config = dict(
    norm_place='pre',
    rope_fraction=0.5,
    attn_scale=0.0981,
    parallel_block=False,
    init_std_down=0.0,
    doc_mask=True,
)
Each number is 128 + 24 x the weight over the matrix's rms, rounded and kept within 0 to 255. Layers, rows and columns count from 0. Numbers have three digits each.

# v: layer 2 attention value, 512x512, rms 0.0338, rows 335-383, columns 320-383
# o: layer 2 attention output (transposed), 512x512, rms 0.0307, rows 335-383, columns 320-383
# q: layer 2 attention query, 512x512, rms 0.0461, rows 384-434, columns 320-383
# k: layer 2 attention key, 512x512, rms 0.0449, rows 384-434, columns 320-383
v335:092138119099148108158118107147129062118102204131138143106144076134124135154130122160144124165150135185083103123140058161122077135105142124103157073122102122167112182137057132083083140158110144
o335:127089160104152136126097125141137101142099149136179194135124130153137098100122128095147117169154126160154140073105104112124152129160151124176152140085167142125133153133086154157138134164132083
v336:112092090110155101140092150131115132170141128120119139149130140111122167104147123128139147099093129132097153146089110155133156089163110161139157172129186134111119142112131131111146168145083121
o336:150122131120088131118095080145114124150132114133125108131111147146135155123131114145122150112117112154153083143118126141128129118130129113136072120110114144144114129157113164177162158138106150
v337:107163129114127143103131132110068120123153138134103165092109149128132143160101123141129148147144148124100172128092120143096169144147122133125097118129088170119143081157148121116095133107136121
o337:106098187117135095084125137146150118132152119138135151124110131141115119089089057133133138161121132104106101093157119134153148111107142162119147116150160151149162139123101146071128177138141142
v338:178147144126123129125148121070094155092093153120116141136127138099111124157109082089078147121135142150083119131136123107149144131104076143113088126155147119156146142105167144132129120099104134
o338:099143141142130097115137150109137140131143139109152137125138051122134130160095182099174173144088122068167159108171120075107119081124162111119172154148154115126138104138114141096136154127120117
v339:121112108117124142103111129104110118152123126137128107171134121128136157111107092149137118160174120139155162148134118137119071124069145135169148144114147144119220118123100097177163159122137176
o339:143054087123122079133145128149096103127120116145084139180153110132085083137080096119096137141112124160086068135180114132141129173146097128131149104100138088118146118138075155120085104127122088
v340:109126101107131152092156125141152153132101113161109161177116131150145174151114125110141110146100130137113135109150092092089160115148150093108086149083098165133160118169135165164148146085130139
o340:144130123107160111099094115131099074105132106099154134163150081054116112129103126162110132113106137092100106136172127126143143069143094108140118097173096151141143119117106113121133097126160118
v341:133126140112098156075137111149100124122126167111127174120103099150183142153118192128153124168119102119161155153134139114127114172122144111101167125144153121095153146150122130093135140089140111
o341:177135153093136104140149127148104100125153104107120138149142131131122146135157103128142098109115147143179078088146108125141144126128167159107154105137113137126107139128126136151119110114142108
v342:110167145103159135182127152131125175124144170138122115146151159114136124119090127115095131138121167112095077184117091148142144087150158088145111142119169114108109169138163122153060150102131133
o342:131128173108165144121121120106127109115123151110169162125150101136041126156120153078099193116112106097098077116142154125130095095128126112126163140176091129161125118104110119166139135168135125
v343:128167135104123106090130130144125092079124115161161163092140108150156124139146075117082128113108154123124135139126110108171141113137129148156092134141155121147141156126149096121142121127129126
o343:158139159122101097155098103175119166192136098080113117094152102122179134104151097166172121177118092139132153146155124143134113178114133105139109178164123083102127162154127108144137153144081132
v344:111127154129115087150118112108129123118136125163140086123116155065080125094115142117184113097129127188102151129094110157143126108113128130102081113134103149122185144172103161151154056109116110
o344:127114151120163149146124177119129134109118111154197156199104128111190094126131135096123156137114146141120161168127170094111122119103079146121158134166116157139136105120104112099122110165177095
v345:088156145109128165128135134080134115118167179102143145109155130108111168122123128155131118142113084122080142079133149143138121109147130136103113124137098123106119109139115117160129112115138077
o345:133091105112134137092125142158114167140140084111107157116131151138158145122151100131137169217127153150147079133087128126104118086145147111087152142127136163113104141087093132140138169160088124
v346:126110090090119134112135087115140116107117128171125120134101151134147117133145137112152108124105193097119144113131139140159160138115135109103132180087128127135132078104124157114151117110108154
o346:148133131121103144101122122129087136154127123102166162108167132138139155149141128115130174134097115129096108106102113128090143119122160110112101101126155127152144125102158136135100141125101133
v347:165136136117138138179124137130139147094131096161146104150141147149144125142165109158115125128154106183137110134147117163130142128132138148093115095128100137128100118141136115138153113122107152
o347:100105137170140124105141101153118137148157118136152158108108122112127129140094144128125167191126142140139156110140097155124131147129168134120139101112115082128094121129135125113120117151158148
v348:131115117163101132127134145123140133130109118098126110184123098175132123151119123141112114119103075143106179080159144114192154143124157110109154116103161120121149117159169091127119148159163137
o348:099153147147123107139166139141098134117138101130103081132132135131188142071143131135176106125118107135134148137147104168143162115118104159125137147168082136128133126153116161174106078150159102
v349:138114173128116099119128151128100098123156186096154131138117187188133138092151143132142144162147135168175161112097112118100126121123110168121096139098111109145079093108086119111107178092189131
o349:120115083118144111183121098147121119140129127119101101150121104085138131066105112124120096112140109178143095126097100084170182146120129164132109105136119117159130180134128178118137106138150150
v350:146114105126154166122166188103112133095146067106139090154091106119143125127116140114109128165159195098146129157100108074141162124151126163169147141152125125152129111136104118131166120116093153
o350:124177085143097125137106137160118139116091074144147144128155160135150091161145122084148135148127069129179175099123192142139118148166127127096088116095103118059095176164148108098121127073133106
v351:102061103140144117155163114122170102134142126128158128119135096144134143112168155108078105136153141143152136097096122128122145121123154146113149094135122091131107149101142152136152150129114118
o351:163188147126125163125124084154149088129123130097096114146122140115137136162143116114169103130169109132148139094092107144123112150105108117140091155110076118091137141128114127138158135123090126
v352:134096102100109125135103168144106101146131150157127154082097127094111078109116140120174096100119087141123138129167131126108122107136144103144129109129110101081174120112112120114136122153117108
o352:137113111124141145112147127131169135135141144120128148145141169140111137124118112155136157136139144097113164147105079110085086113122139134120105158132155109079148085127113123185152136123128118
v353:107157126141116143092145085109115118165118128107148167103181137138120161118159129119121147128142122123159115129111111128120134145167131133116111120140117125121097133128179085148079147117142128
o353:126103154093144133115126157143120111112149125146069102156103094093078128133151111110132137140123140127102119081133140181135139107136142111099142146155113104130138104118120131156133100154121129
v354:137166124130159138086123169133166173146101098132136123100147176161104134117088128115149143096110097144122162137135123146148156131155114150127123145123160140149121080154171131126134095100111143
o354:122086173106161117150122102110119132156154131133130133127097069094136157092113111199125135119098149164131159132155164125139135104104137090130149136089097146130142120128155116158105139137119112
v355:139149125128145165159110146133108140146134089113131135153123163154151131166102148152110124115177136131123169115148109153177067126130147097110161162144091113155171110141137096139141115127146131
o355:114174124147126101115136145114118126147104142153100158125119108119132141080134152126135138158125133132091128139128119098158158156132104152139108118150091125101144095123138153108117143141140146
v356:105028173127113110142136142105099171116122169134128116123091144133145115101117116092156134083103094168129091127143136161143131135090123083121158126113076112161103159116173118089164131116137131
o356:128162106122124122136139112113106146137121141138147124107129124172119090176119155125126137138162114088128148124059126124079140103101110122170147138143130157128126138092130111102132114119124150
v357:167126122127140127109145161144133125140109179096154084109121167158162127152126094146138131136135087127146105129153135101154117094163122173111123118137114104123106090139119085115152158091126113
o357:119090117099137133123131122087147116138124156100131147087110125077112119106085144099127141114140135133141143148139138144148135140155129099105094152145163125129148137158188127171133127125133162
v358:118150129154132145096122172125110124128139118115146093056185125159100107103091127147112132111103100158079119127122171163130117159182136089095135186140115110147130102136117139094100136062151133
o358:122092153131159089096113118103159115173153120173165095155136129119153150093123118143171118107152131125135074141164109145154099088170148138135125158170101127139111069124167121159106129129149172
v359:094139130098109116139131169122131139134164145165098109122097102147094125115129118117139122170115142113135110115126180118131116119140106133146153110123074120133129162092061130146113127150063127
o359:124141114102087189140164142096135121142118169088194149121175142135105157137125129103108163125160127108157119126122125125120103151109119143096133138108126098110108160168127141153113133119133122
v360:112143113145151131141111139132101109136151166099115112152102133180119122139153168107079138108125121146085109115103103117080124122164105123167131121107117185130063118141150142125090146106109152
o360:119105163148076107110107130136140100120124119173109042149114126124096107111106087102102139160156100111114101091129161189147136073205127132124165132118097076090118107140121163124131078126091142
v361:120109143103116121179138095147148124094081139128138076108109127120104107127106105148098113091166110106130163106129132196140080140170133086087123116119128143149123116147140138119147114158128134
o361:113160103115133154119145117134157140123089086126178148139150159113115028162131134075092149131142141128090148172098123087101119126140106130160144114145119109127109115165102131122108131109174089
v362:155169118158130165150161119154077122103137119093113116120119096141119121148137176119137116163146129093107115132150077141140140130130143162147122120153104116129148110136137139136093133112125130
o362:129071184095111110121131144127110133142164121145158126160125118125112134078142132124155115154107158180131119111161135128167121137114123088101138120139131141162116134194093157117105111134114108
v363:133080112139111158158150133148164171130123173113121121098090140085152137120104135130141125111107090103122092122126139088133163126154139102131133121146141121106147158157149136164137126162164122
o363:128208116148160123148153155084111143112082136120081138167155171185123116165143141098134135161124145116097162133077135130147116060128131119120124110102120151094130082151135150144133157119127104
v364:147073131134123152111131141111089144100130133167174153118064112174137110142146125125158141155139138123149113131142132141135114149101050126169110136150078112092133149088109108154151118147140135
o364:150131141117115115096128135126124148111135148129080116141148108110123135144143149167148160190097106122157153112087124112107100120097153141136115125138156128143088168121118164100121122107134141
v365:088104163140094096103124151154149122106107125105149141144143120130157102138134123160132130133139130104137109111101140144155151115075158108150141134145094097116126125160098168134113120121167142
o365:127111131141126139136123107118132106098134118132153172078157163135134085133122174135108085092126114113086131128119168137118164100134094105107129128096119138117118135069117099139145113118084078
v366:128141156111107141124101140108143163122116136120114144129147120144118153165146119155147115123074081124110179175145087090102147149150118156128142132134170129094131121128144105137099106116126163
o366:107115141137101074132123117095113131155087082130166079123160123139157126121099096099091101071182143092127121129143137130141099129177122138158085123150136144070135113052138126136107116164160125
v367:174133159126133133095145166134097124102148151110151133124128158155118160114130167133104128147116190138184121137121138123153130143147149147161133125157136128118105157047090113135127145130147171
o367:097090120130149111130107149114095146136154171138073136109069104141102174088136131091154126111115106166154127121109081108137124114122103162130115161113133120131116124144104135106146137114121147
v368:119167169124147141081129108138150075129121091159123148158125123127108138136131101130114136148116137061129152124132095128142125135137118106125144125124130127151094128145126127142151157095101166
o368:140094149123112082166133130153119138112154118120118131160156143136129142175076153110185140159131125169138132100153143164127168114116101106102145156095130098121136134122136143129128163155135075
v369:112108104097073133115121111105145133093122110126100139105112147104161098161155073111200117141155150132122157095119083112148149144089134080090107106080126104113094103105063089110124092178092118
o369:171138146076132148120087108180141153114170130131175195114182139114117134145116101175082157169159125104092138184162084110108103153115074135149084128119134146119106098111126135149135137110173112
v370:078132128148098104127110085131132087130067127125137132128130085114120131130126154101139140110121125161137140112122111184126075108096164094083121165085130102138149137110072166081128134113126129
o370:128079144082157101134126139121086127147116173175122102193101145103147139118121137106127141097178137150132138151160116122140109130131101159130154156157143121147093085170111139109115143124082097
v371:158128149164127178117146078135063144140199159127119098130094159155143120111088108154113133172093130102155122119108106120124157154095099187160140126168130133149074138130170091104138133126135144
o371:117116083147144121152135122133087163120126110162112111133080125146070168136104136144148160173124101079103154103140154140131115123133181112149122134099144110139098160142172149118145099138111119
v372:162106086132121128125171107135175184153137079188138114110135095058124154108113121095155105094150092187090087092144097140167138129125151157126165096093112152103132160125155156120131114155153123
o372:163110138096147150159137120162131175138117126115136136140140105140132098149098185110154165141146137139106175130127155157113144121114111104130146124121108121140150108149112116146122137106139124
v373:160106137079134116088116122115110114067121128173146106137165137115142149112141126140134102099166135116127181127151181145152131167138123110127120125148125171140111123119126134120148115135185129
o373:124161104151094111126134106150117105128121127104104146086127124138157142122144160112113105111123092106105127123091081104118165119130123153122119114155126119126153116130131140110129151148145129
v374:102106109128140120095156108141126140132109138148116178115134169183145165121124146123162136126134159130169119131175124157099127104182117141124136155161112128148094098127162110115120147096155120
o374:144169103160115063119117109147089161136079105136134138143148154110089095156173118147143122140090099103082103137148146115100115155139155118124124085106137141126108125139137179138128096081144139
v375:128138082178131086121139130127154130092134098131139138132142142123111104189119140158139124148142145088133137153140161112106152109128069149164139109151136156119063099120205133106151134111115086
o375:125156107145140130136126126137154164113133135162091120093084123089111161157144143158142129117116105131121135164111126184112144140138131106141126121117103099103134104094124120074141145117110122
v376:169125133129127124128097113124063111122112120142123083156108135108157114136144097108136132168143139105134101136195104134125102095101139159120097083158111092133116133119090153095108120124129120
o376:150114114170120102130123111098120169128192150142122104174134149114152105109089157116137131145140128133133114136123116110107095183106157123155152128139152137155142099175111140126161133067137145
v377:111148182133126169160135170119176140097073108146124124130153126136124148130133106134141143133138089142111109058124096093130092169177138138118129097143134129080079154132210103147142157123109154
o377:151143090124162091107148146113129118147154121131144096103205131102119082122131141150098107119119124093158135099150175129111164077138098126115112150199111152144124109093108131164139083105132168
v378:146051109102125099107179150098126124112170114201179105093143101112106105100101161134168114116099111210168097091125141112148098153124128156138095102130088140147111135140130162161119159119142146
o378:134113115106166126128124135136127131138116121093068112111115124109126122150139181121159096125127120139095164148116107106102142149090125116123101144158151128135163145147153120133138101123122136
v379:088089148087122119164139162110116133128162118149126107136107143128147139117167141102096132091105096151125173115112134101149125155156127103138134120123067143150154153086163124086144112053147110
o379:131185116123103091147121149124182140151124165127118104098163167133147109176131154131138140134137118132129157103107117149140138144126104133169112134121150112092142164107096134109096126108130151
v380:124164204090096122131134132092093160124176130081108144104140122141154152121165130121078141130112105133134147115095121156107091093110107151124102127116092137132107115171118140113111115116141128
o380:174069122107115115117074108140185108140127101115138083131127126124131139080079067157108056102144129109177074133150149148179102101162161160165140123113164112131123170064118111129156146145171157
v381:125132138145124179152109157090146176102121118115158103154113151155153097132153108100086119150113110163152164159130102124118143164160090082106120162114204093104140156117135125135105120141102112
o381:129109087161141163140147139116135129123132090139127144166127097073154118149142099140135130129076147150130119132116099129078159093147107133131153082127142127109091112160175141135132062127126143
v382:162173087107108079111122138121147141091161102151132165131151156205157145105133124160106125134168167097128187119138129135134136124149131123142096109148143163139131098102120131161072079117140140
o382:137146114133112145107113126160122120173099117089131149101118124075165147079128143143090111150119087113128125121146102127144126132113145121154064135141133151118098130104119096135116155114117152
v383:125151142143162104131119109107123162122112164092148107105161130144084095189104122144128129128106136110113149113096135141112141140108114150110151147144129105101123092156149112105150087109132144
o383:099166144101119132083172141136113101103076112123130092118134127132136146156177110114150124128151144111103138142156145155056115096165156152129109109186171157157123123099139112179132118124173134
q384:153083141096128114128098140165146087136100133189159130167147113124124160152150088099140134125149108113164137149147117167079099098182142134149120122046140131194149096116127182113104136116140124
k384:106153153126149127186152160102179157121130131091131110114165146086132105140102128143114124122142121105164151159132127111126161165090123115084188112152097127096101130138160107122119139146162122
q385:175106089113068109096086063109085071149102109139148104137107104146160143138149114089141090086108104150100134133134154173129096170139172132189083162100122161162144146161162148172164155095110120
k385:165136102159120075033122094201099068149079096134175100116070078149160159106126156104155183126163157119074102074146123122087142083162098160125087146072118147164130122093083189110115136073117109
q386:107145168116148125133164126124136152111162157119148122095131169111151100172126144143100179145147107148177108124095140134113176065071105121085139126129122112100165120136125113110125131118144124
k386:100115119107120134176151130071151162113168130121106168127163180100097056148106121168139105132127107118144145135092163120130114122057156081140141139207147144143112113156148073156150133169116129
q387:132114127102102101140132110111096077139098145149158110173125082135146162104144124139136139144122138113131137134153137165136085101159113129115124142099127169129132105134103137113131128099152164
k387:094078226118154133195128138133169150119157149088164103093143181076146102156144091106139119147148106107113166118128087148109176139051120124099112144114104092114124152139141083146126167121173159
q388:066159160092153124144145110136151109122114131162192149148156139125151113133133168091154186118156131131164170140139129136142155094095083124085158119109147135146153113092083102091112164108135145
k388:105137146147151143159129157133167198151167148103111133144133128091150090150134105179129073156113103152146142137095130122142162148102159119075131109131125110129147145138134097123108113150162118
q389:173094100108070107113067039202112096111074090123169106135140061141140133140132135076122160151113092142139138182151144161072085104134158143126107148077139170148157097106116166157153124088124160
k389:110087152119095156111132120111135108102172152139197104156104142125126130160162132102147181137150159084125144128103106129112148091140112159131132116070091072142109138127116125106165167101178106
q390:139122109145116095134141094138153138099127116078127108110165138081104120115115173126122145143112126131132129104125109124102146121073093115096160135171163102078141130144123123145153121156111157
k390:066100120063121147152157154083127180133160161130105117173129159148118081169162093162111098114098125106166128131097154096139101116110171112119162163142147088133118140138175093106149126161113077
q391:109160134134134089139127129182132110084146119120151121122150115088096118134102136125113183159134114144151094121130109146100180070139102145111128102105098137080113106106097110114136113113160153
k391:148090148116171117183124124095134191101166175081135122113125160146063106153070152108131147144146121067106075135105108122112126132059117113129167144149162147114118136124143099120154168127124143
q392:099108128125152112139143151106141088125101140181142148142140107127156138111130153147133187109135146099117132127107156142129162140146101161103140151090115118119080105101111131056100109125156099
k392:122103155114137138140115105123161172151161126107121137165124152071127116168112093166191085125135124101082130098105099132132148142081141100148124187115114115104138185159138154161116139116152091
q393:147103128122100119105114092154080106130095098091137136157140075154140161118134119084152179147138122142112123160156144140112069099131170155126127135125107150133105145108111159119143148129128136
k393:156147161162113130090075100138127078144153152156166113146062093123145134119178132120149184134172134093127148114097134132095142112153103150166088108084095112166128148099144138116134147095176127
q394:158099118137092117128137136149115127167141109102114141150121118138134119145147100117145112152120129116122127119127146111120084113116131158160095126133128144096100142138168143120133147120126127
k394:143126136164099105105090108150094075118140144101158139096117125134097180106133109089128202120153138135135146154152121154111094102137089170170084123144100157141135120113132133152106167090114133
q395:123143102133147125148164150081154178158161167153077136130135133153134119161101142162154085097080114120125151092126125092159143180127174068133108145149144115146102129173180102127119088126102157
k395:145145099088128148147135177104113140107127093146109125096153155092113142097109101146095102128144105179160115117169148118107105140153109140116142128157157113095106126137143117132088117157113107
q396:098133137110108116130138098081144155082145164139120089128135164081128105131069161133134141106121133118121191065179132104103146178057139109084150146181139125095110119134111102129144080171110181
k396:135096118079193094191118190079117179116127144158059118127177173111068126109115045169160066090124112136152106134123169108174094155100111090112164146189167158089116109138152126109075138170172112
q397:070159130139130131099147123127127119129114142110164126119083131093119108164152129146113223151116114075114117103099108113089151097136122123095165137152132098079122125117117109102132110126173107
k397:153144143094133127199135148150108147079133159113134112127139137135122124071103103095139180131088087113112146127150141121160104191090120150116149125118139155063101166156104118109122120143161140
q398:158132119131114130114161136102170178147128158157042135129154168128150125126090088171170051083054095088178132111119126114144114189148154100096119168167135118142152113178185121112107132171113124
k398:167170130112166103128130141130153143099091093139056134097126115144124142109107102139107062130120122189134106130135162090109117162152089098141134126135181154107142157099134139104118080172085123
q399:097203124128136144109140154097162121132140145151145143134162153144112120128136148158137103100131133136131151127120082111166178157100130125104163143118137095153157132151137094125100119153103111
k399:126123123064130140142183124091143191128117086119117129173149151094147126151140131176144030126094135140096147109101152121167150173096161127109134166142146120093121128136135128109130086148131115
q400:119114146127147133114067150100138156122101108148098108160100116127119080117135144162116147127163092096113152102096092133153135133157100110088130118127120146096122117107141107124140057137136122
k400:148121103139150096143154103158108150100117127161089121169193134133128157103084085144157120114089120141096122119144126105143139192119103141117125146154148144100143154137167142103145127130113119
q401:115123150128145151081106158119182091119081127106139084127067115141156150106152110143153117105079125115128119125117103141137126143130144152128077164099091099149131147112144153113086166135161077
k401:150192151165068110113079085187191165124106144168106132150098019137220123156194104140152114195115088125142137110161099101109145141127114082168122132086078083140148124130176138120128065156152083
q402:175155130148135138155136132089153164168128108144074112150140145138160091114117145141119058105110155125122141135135145113134133209171144092130115148146136157137112110121162100123101081124084088
k402:117103104108160152146202160097124148161140111141069118161159159107108122135109106186146073087118166115114104119105148129148156129143180126083122185159157105131120117141137157111136150106115126
q403:141150150114141113094074109107110089144090142121171131120131117105119135081163129110112146086143133127104154119115124172153124156132104157135134106105072110146123156128115152133109085115132088
k403:096142116171124121154109116169180135134123138155151118167133112125160111155134112143163135130105115090105086119137148122116133132137115104107097163122095116118125118143145135127138124123149151
q404:117181145121125136091118142098110130133148121166116143086124154126085108150100148132147138114104149131135167120141128135114125163116113130108134105149096117080127128131122102115111054154108128
k404:116132126080128128145148147123120152167152129114155057153183153075131141115121124113156113103066076120100117130131148132141099161072122142145112165141121127064101137184152126159111125156154119
q405:097131149138167155112125125152117106148087110128167138151087099085115163082173161165102172144113131131125133110149092135103127127138122138116124090131113124120098133102155141108103092104183121
k405:154162143143073108131083147180115098124116113177127133093095062118127160109141097085112178157132079150100147161160148139122130150139060141174129097060079130143134142120146147108094126140181126
q406:140129110138142120107076116124097078150116117101219138110120146130122107094141171119097164133158121154086138147108099156132149077138077166150170093095045147148127150076088140126143145090166103
k406:104177147156090094104083097186152088126137123130179160112115098135154113123144111081121179124167135104112140122092114142121110123129109123141115155102083124148139106135093139145100096109146137
q407:143066131172134115126148174136114073154121126091181119128108139108126160084148079132122133147118144128138092119133140093141150091141105161148111110138125118102137115095127135137133181116157161
k407:152086124205103159069075133168115088120118111126119185070066080157140150121143129141097193131189153175134093147129080112084098091180102140140141091077130134164145179049091145100099134075135160
q408:120119130069132101107116119126113101150132127131174109101130118075106103121145125130119149103112132130127140081154108154106106119110103102096094119108104105092150142119095154110148136161166158
k408:106132147129105117101060160138142144119134143131158148044082127141097130131131145118139178163156102133182131135122126126088103119111105144144178089134133113114135141128117104123130114141144124
q409:110116148139123106161133091203107146104144165085107117118167136133155130174100130099129168105134137089139107130112127133109136100121132090139108137138166130106126105160122075122141147134115153
k409:170137130079167130161138149117074133158144141128142130093135157138121119138102143088117117110153147152140106119138153131146095151147137138131134112131175185116128137144107114117137130141105135
q410:092118121157096132122129102158174128130134134110128153159085144107116110131116134084146156156082138114124129134105105131124153125124176115124090167128142107098123109130118109135138166114125148
k410:140140111117132119144156126089143129122171117118105106093132142101174127111135129099121102170129090149124135114109129123139132131127113122129130077129151125115118150121165135124138129129169116
q411:161139115132150156166160167113161187155129133167054141142146146146171158135085098175176057105102127141163090129171175129132118182142189091130124164142207136142118109153143156144107132136121071
k411:145123103114151142147182142074125152170119110120098117174139125118127153144135154152119026077113177134104123118083142120122185142135107102091132152147137129133159088153134155129150145149131140
q412:164162144138149112108140137118179120148073145135058135138184125139145168142124120150148090099136113156133134163109198141125111164170153114086135162123143142151122107146126119142101107124103112
k412:129098132073175148149180143074143163147126098154064134191148095133160100161171107157113026093110186131094138093124171102132155174061112118108117169144130106133132148169137153154174108146129125
q413:115154104105138145109127124080120126100084110108134134147113111145137090086139132176137090146123117134142139136167139100130108168173158167143150115147109140148121140088161121122140114109104102
k413:170154121158066118122081095122085119109104107146111148089078081218117161133148141164082163137190140157093134134122152155095127122174120158119137073120104131169130113073102124112113104122139104
q414:140108114148064109116113098104108102134136093064180107117110140117094130132167136119114182152122148126118129129133144131136113102120103136148166104134091119114150136087105157145170142095187133
k414:127113145163087100117099138108149127157143141128177174071073118148126135131099118137126192141138096123158156144129109123097083141127154163144134087129111121140126131108121120137119083113163150
q415:131138126146114149128156161129084131127187152135149141120149168143120094175137080126140139111175133095129116133124122099130108107157143148139123144134192125114142110150109107137171153095142140
k415:123081144102126134109151120052107112170174112095155104163174191099120125174117112160187121108109120111137132122105130098156104132121138132117161142178170136094139086195140136142121159106136139
q416:139117124125170113140121144136143130132097114129082129125122124131185146138146160152158077122091154144122070144097128136173136140158142119146124162103133115168135140139154153126119139119125081
k416:099108100102133116140156083070188142164160129118152143150121122125183120195145141200191021124087162141135117091112159084114101114133155116149111151148122147157155106174110130115129131129140127
q417:144146133138128156143154142084176128134127147120094151131109125177136069151112126155170020098084165122165099135122155116109105207143175112098116134115105101185153102114161152126110142151116102
k417:113131115136105125143151106111098132132091103137123116128151140146137115162136098168153080140126131123115104113102138112122160114136130140114168162135170134104098092134137109146119109127115125
q418:116152142137088143111127127128153132151144178145134116114121149163116112170126116101097155143145134117119142147111119144146159128138108165121112136098129116124110090153146135129159137112155145
k418:107125132132139157150114140095134108157158143120116093178195174106107089128129123085185098129114104142135131125115124143178138139129143121132156159166144159134137116189171135128139138147138109
q419:123161125095158166163159143147129206072153127182060146129137098146159141103091140160174097141104092152168088149124161132086142145140180108098119143116133146125117131149154105133085103178121130
k419:129116126085126120139173121116119145129103094127104090157177135116114154153123130132142099097113123141116126132151139116104144139111115102130113127155150133084109116153122107148150132152112125
q420:143138124180121127095128060180118127138115126070181109098122116103122146127147144117117183169159103132080125127110137149103142084135112132165131100146084155118119103123122175156132086088162140
k420:165149125209085117101018156193127106177123093138179190050103102138095187105134114055068255129179104125076130187127093125088133075190104133118153104089144129130140165044110127096113152137098112
q421:124124171127132135109105088148140142120105121094113136121096082136148166134135183092107158155133087167111134108145150160129182100131137159125117112093082114113087126115145147142157126126131139
k421:140137125129108133150086132112176130162156149139105136115091123148152103156108120154126176165115097164123136122096129117105113097179138091128135107149137109154116085127112149112119093117166097
q422:144126115115173153141170176107142157128134128154058131110135135144171151130098159143142064118105138173119072103126168108119129149162145118132081148133197122116131130151161109116112140152132130
k422:126098098018140143117197161021144141143157160133052134150125165112109151173161069164161021061100126163128091112122126104176130142122180081114103201178156123127159121180165161131160158143122162
q423:145133123110163174109156161093158164100134106149100143140081126139156102116109111204120008139089191137165115119107152120130144181124136115074085153151147125154106142141174148127096143160122074
k423:125140136116115138154160121153124116122096153140140113158143111104113144129140127114155061125145165102146129127121105136139192127094112149118151130121132117101100125126136122117166170152134133
q424:138142109113126135139135114154148113141163123110177122133075113131063086130116173091082112125158171138171125149151091121109184097107130131118112079100111116132135140120102144113137182119130161
k424:122059135141120124162154152115123104111125137118120121161168161094119113084137148099109134157126130108169130137152095185123082107106117137143173113104106148121132123108110118147125162140138116
q425:119134087150114125094133120114128101149125089128133110111129122126119174125123138164117120127115139142114103122132122095144136138169082135140078121158145143124142122129123115143099104120125149
k425:140099138111141175141159169069145124151141140116173130133159126076134154133114082160142107107068136133122128121138115130154126138152147133162080157139168152117092141138117147155138167092135136
q426:151115089149128110130129140137147113169120153149148117130135136157076138119110125102138110103114115080138152089135080100136132112108103156150095115145117113121114105124121142127106127140128123
k426:144092145167147112091113121149046131128106059066118133104139101083135149097107145113141149116151124124102160117135107115130102142155121145166127127131168136087132180081145107118096124117138133
q427:161131108148072128135127117123129093117106127107130114144141084104105113117117119112113165141153112113114123128146116103133131113132159110144129117138163115108110111107120149149110134097154162
k427:137165134168110160136103138105135109104145155143121139117105136150102088126126142127080177145131131131138115153096110136146161084157160107122146130085128110131146117111157139111136151144141121
q428:159104162107117160150110157137144157115130148094158186127116112179106122145128105123125155121177105108156125152098114128116119130133156178122164106116133118124155113118161124134117144137147104
k428:095127143117122127161158103135130105126122158110168123200127109152159106120142120158147177130096163098104146108151149114127116122129135105117113163120168123074082097144104134132121120120127099
q429:122145130126146113084142110158129101151173133123159142109133110125127103106133130150123119128147143134112110117090092091164135113151121117124072093124102103133149149134148109119143161126103130
k429:125159115126088131113140110110106120094112106136088141137123167144117153088156117142129118121166154149095099136121117168128136158109164151131104136123132153139146126121137142124133147112117152
q430:110110140092192146137200115102128117145126132135135104136137132092123124126160131120120096110142149138125136108085115131132154132112089139111106120135099131084145159127111140115094106135134099
k430:102117128102169166173199133088142124139152145100104121109073167053112113174134107166159050062108149126201134102130170157130084154090122108140127182133111121140143169140138116123169147135167152
q431:145151103152149137133133128094143159167091152105127171152156148156112092098130101114146109139123125104117103091122140108099106137171070102108126124142123104107138144122104092148146131168114092
k431:147116148120136097135131109171079113141095146101114106096112142104117149113116128089140129135138123141116140129132109140106150104137103133131142137119115156130117099112116166121106122116139142
q432:152143109149111141127132118146143155125121148145165160183164116132151086145151145147154091122090140144145110130140112156134146112133148133112162112119159115170153119117090134132151167130143148
k432:112102097129094116125130052112128108147121117123130123143111109162140110128109170115113155180120141116151128140110109124147126100113125136139140131135118144137113121156062101143132156143077121
q433:096126148097115113111152136119148091101143126116147171138166143125161096126150145118102123119121166141101174094143098140120146116087137139163150129091097090158108126157113114101136152123111156
k433:150127144149129109098114112126084106135148159171150117092137127125160149137095114106143133116176100110151139128113149134114115136146113144179093121150149130135120132096086125119140143139105124
q434:131143120115118107161115140153136114132136088149123102099103132141130101109122133118106155098146151075090134130167114093148114126147065114110118112129115129107139136146110146118103152140116140
k434:120110138100102135130160096110152120140153114115119100145164136100107153125141102119135106144122141104109130107118118139134114143124152146117142110093117163135136133121141150102142129133100102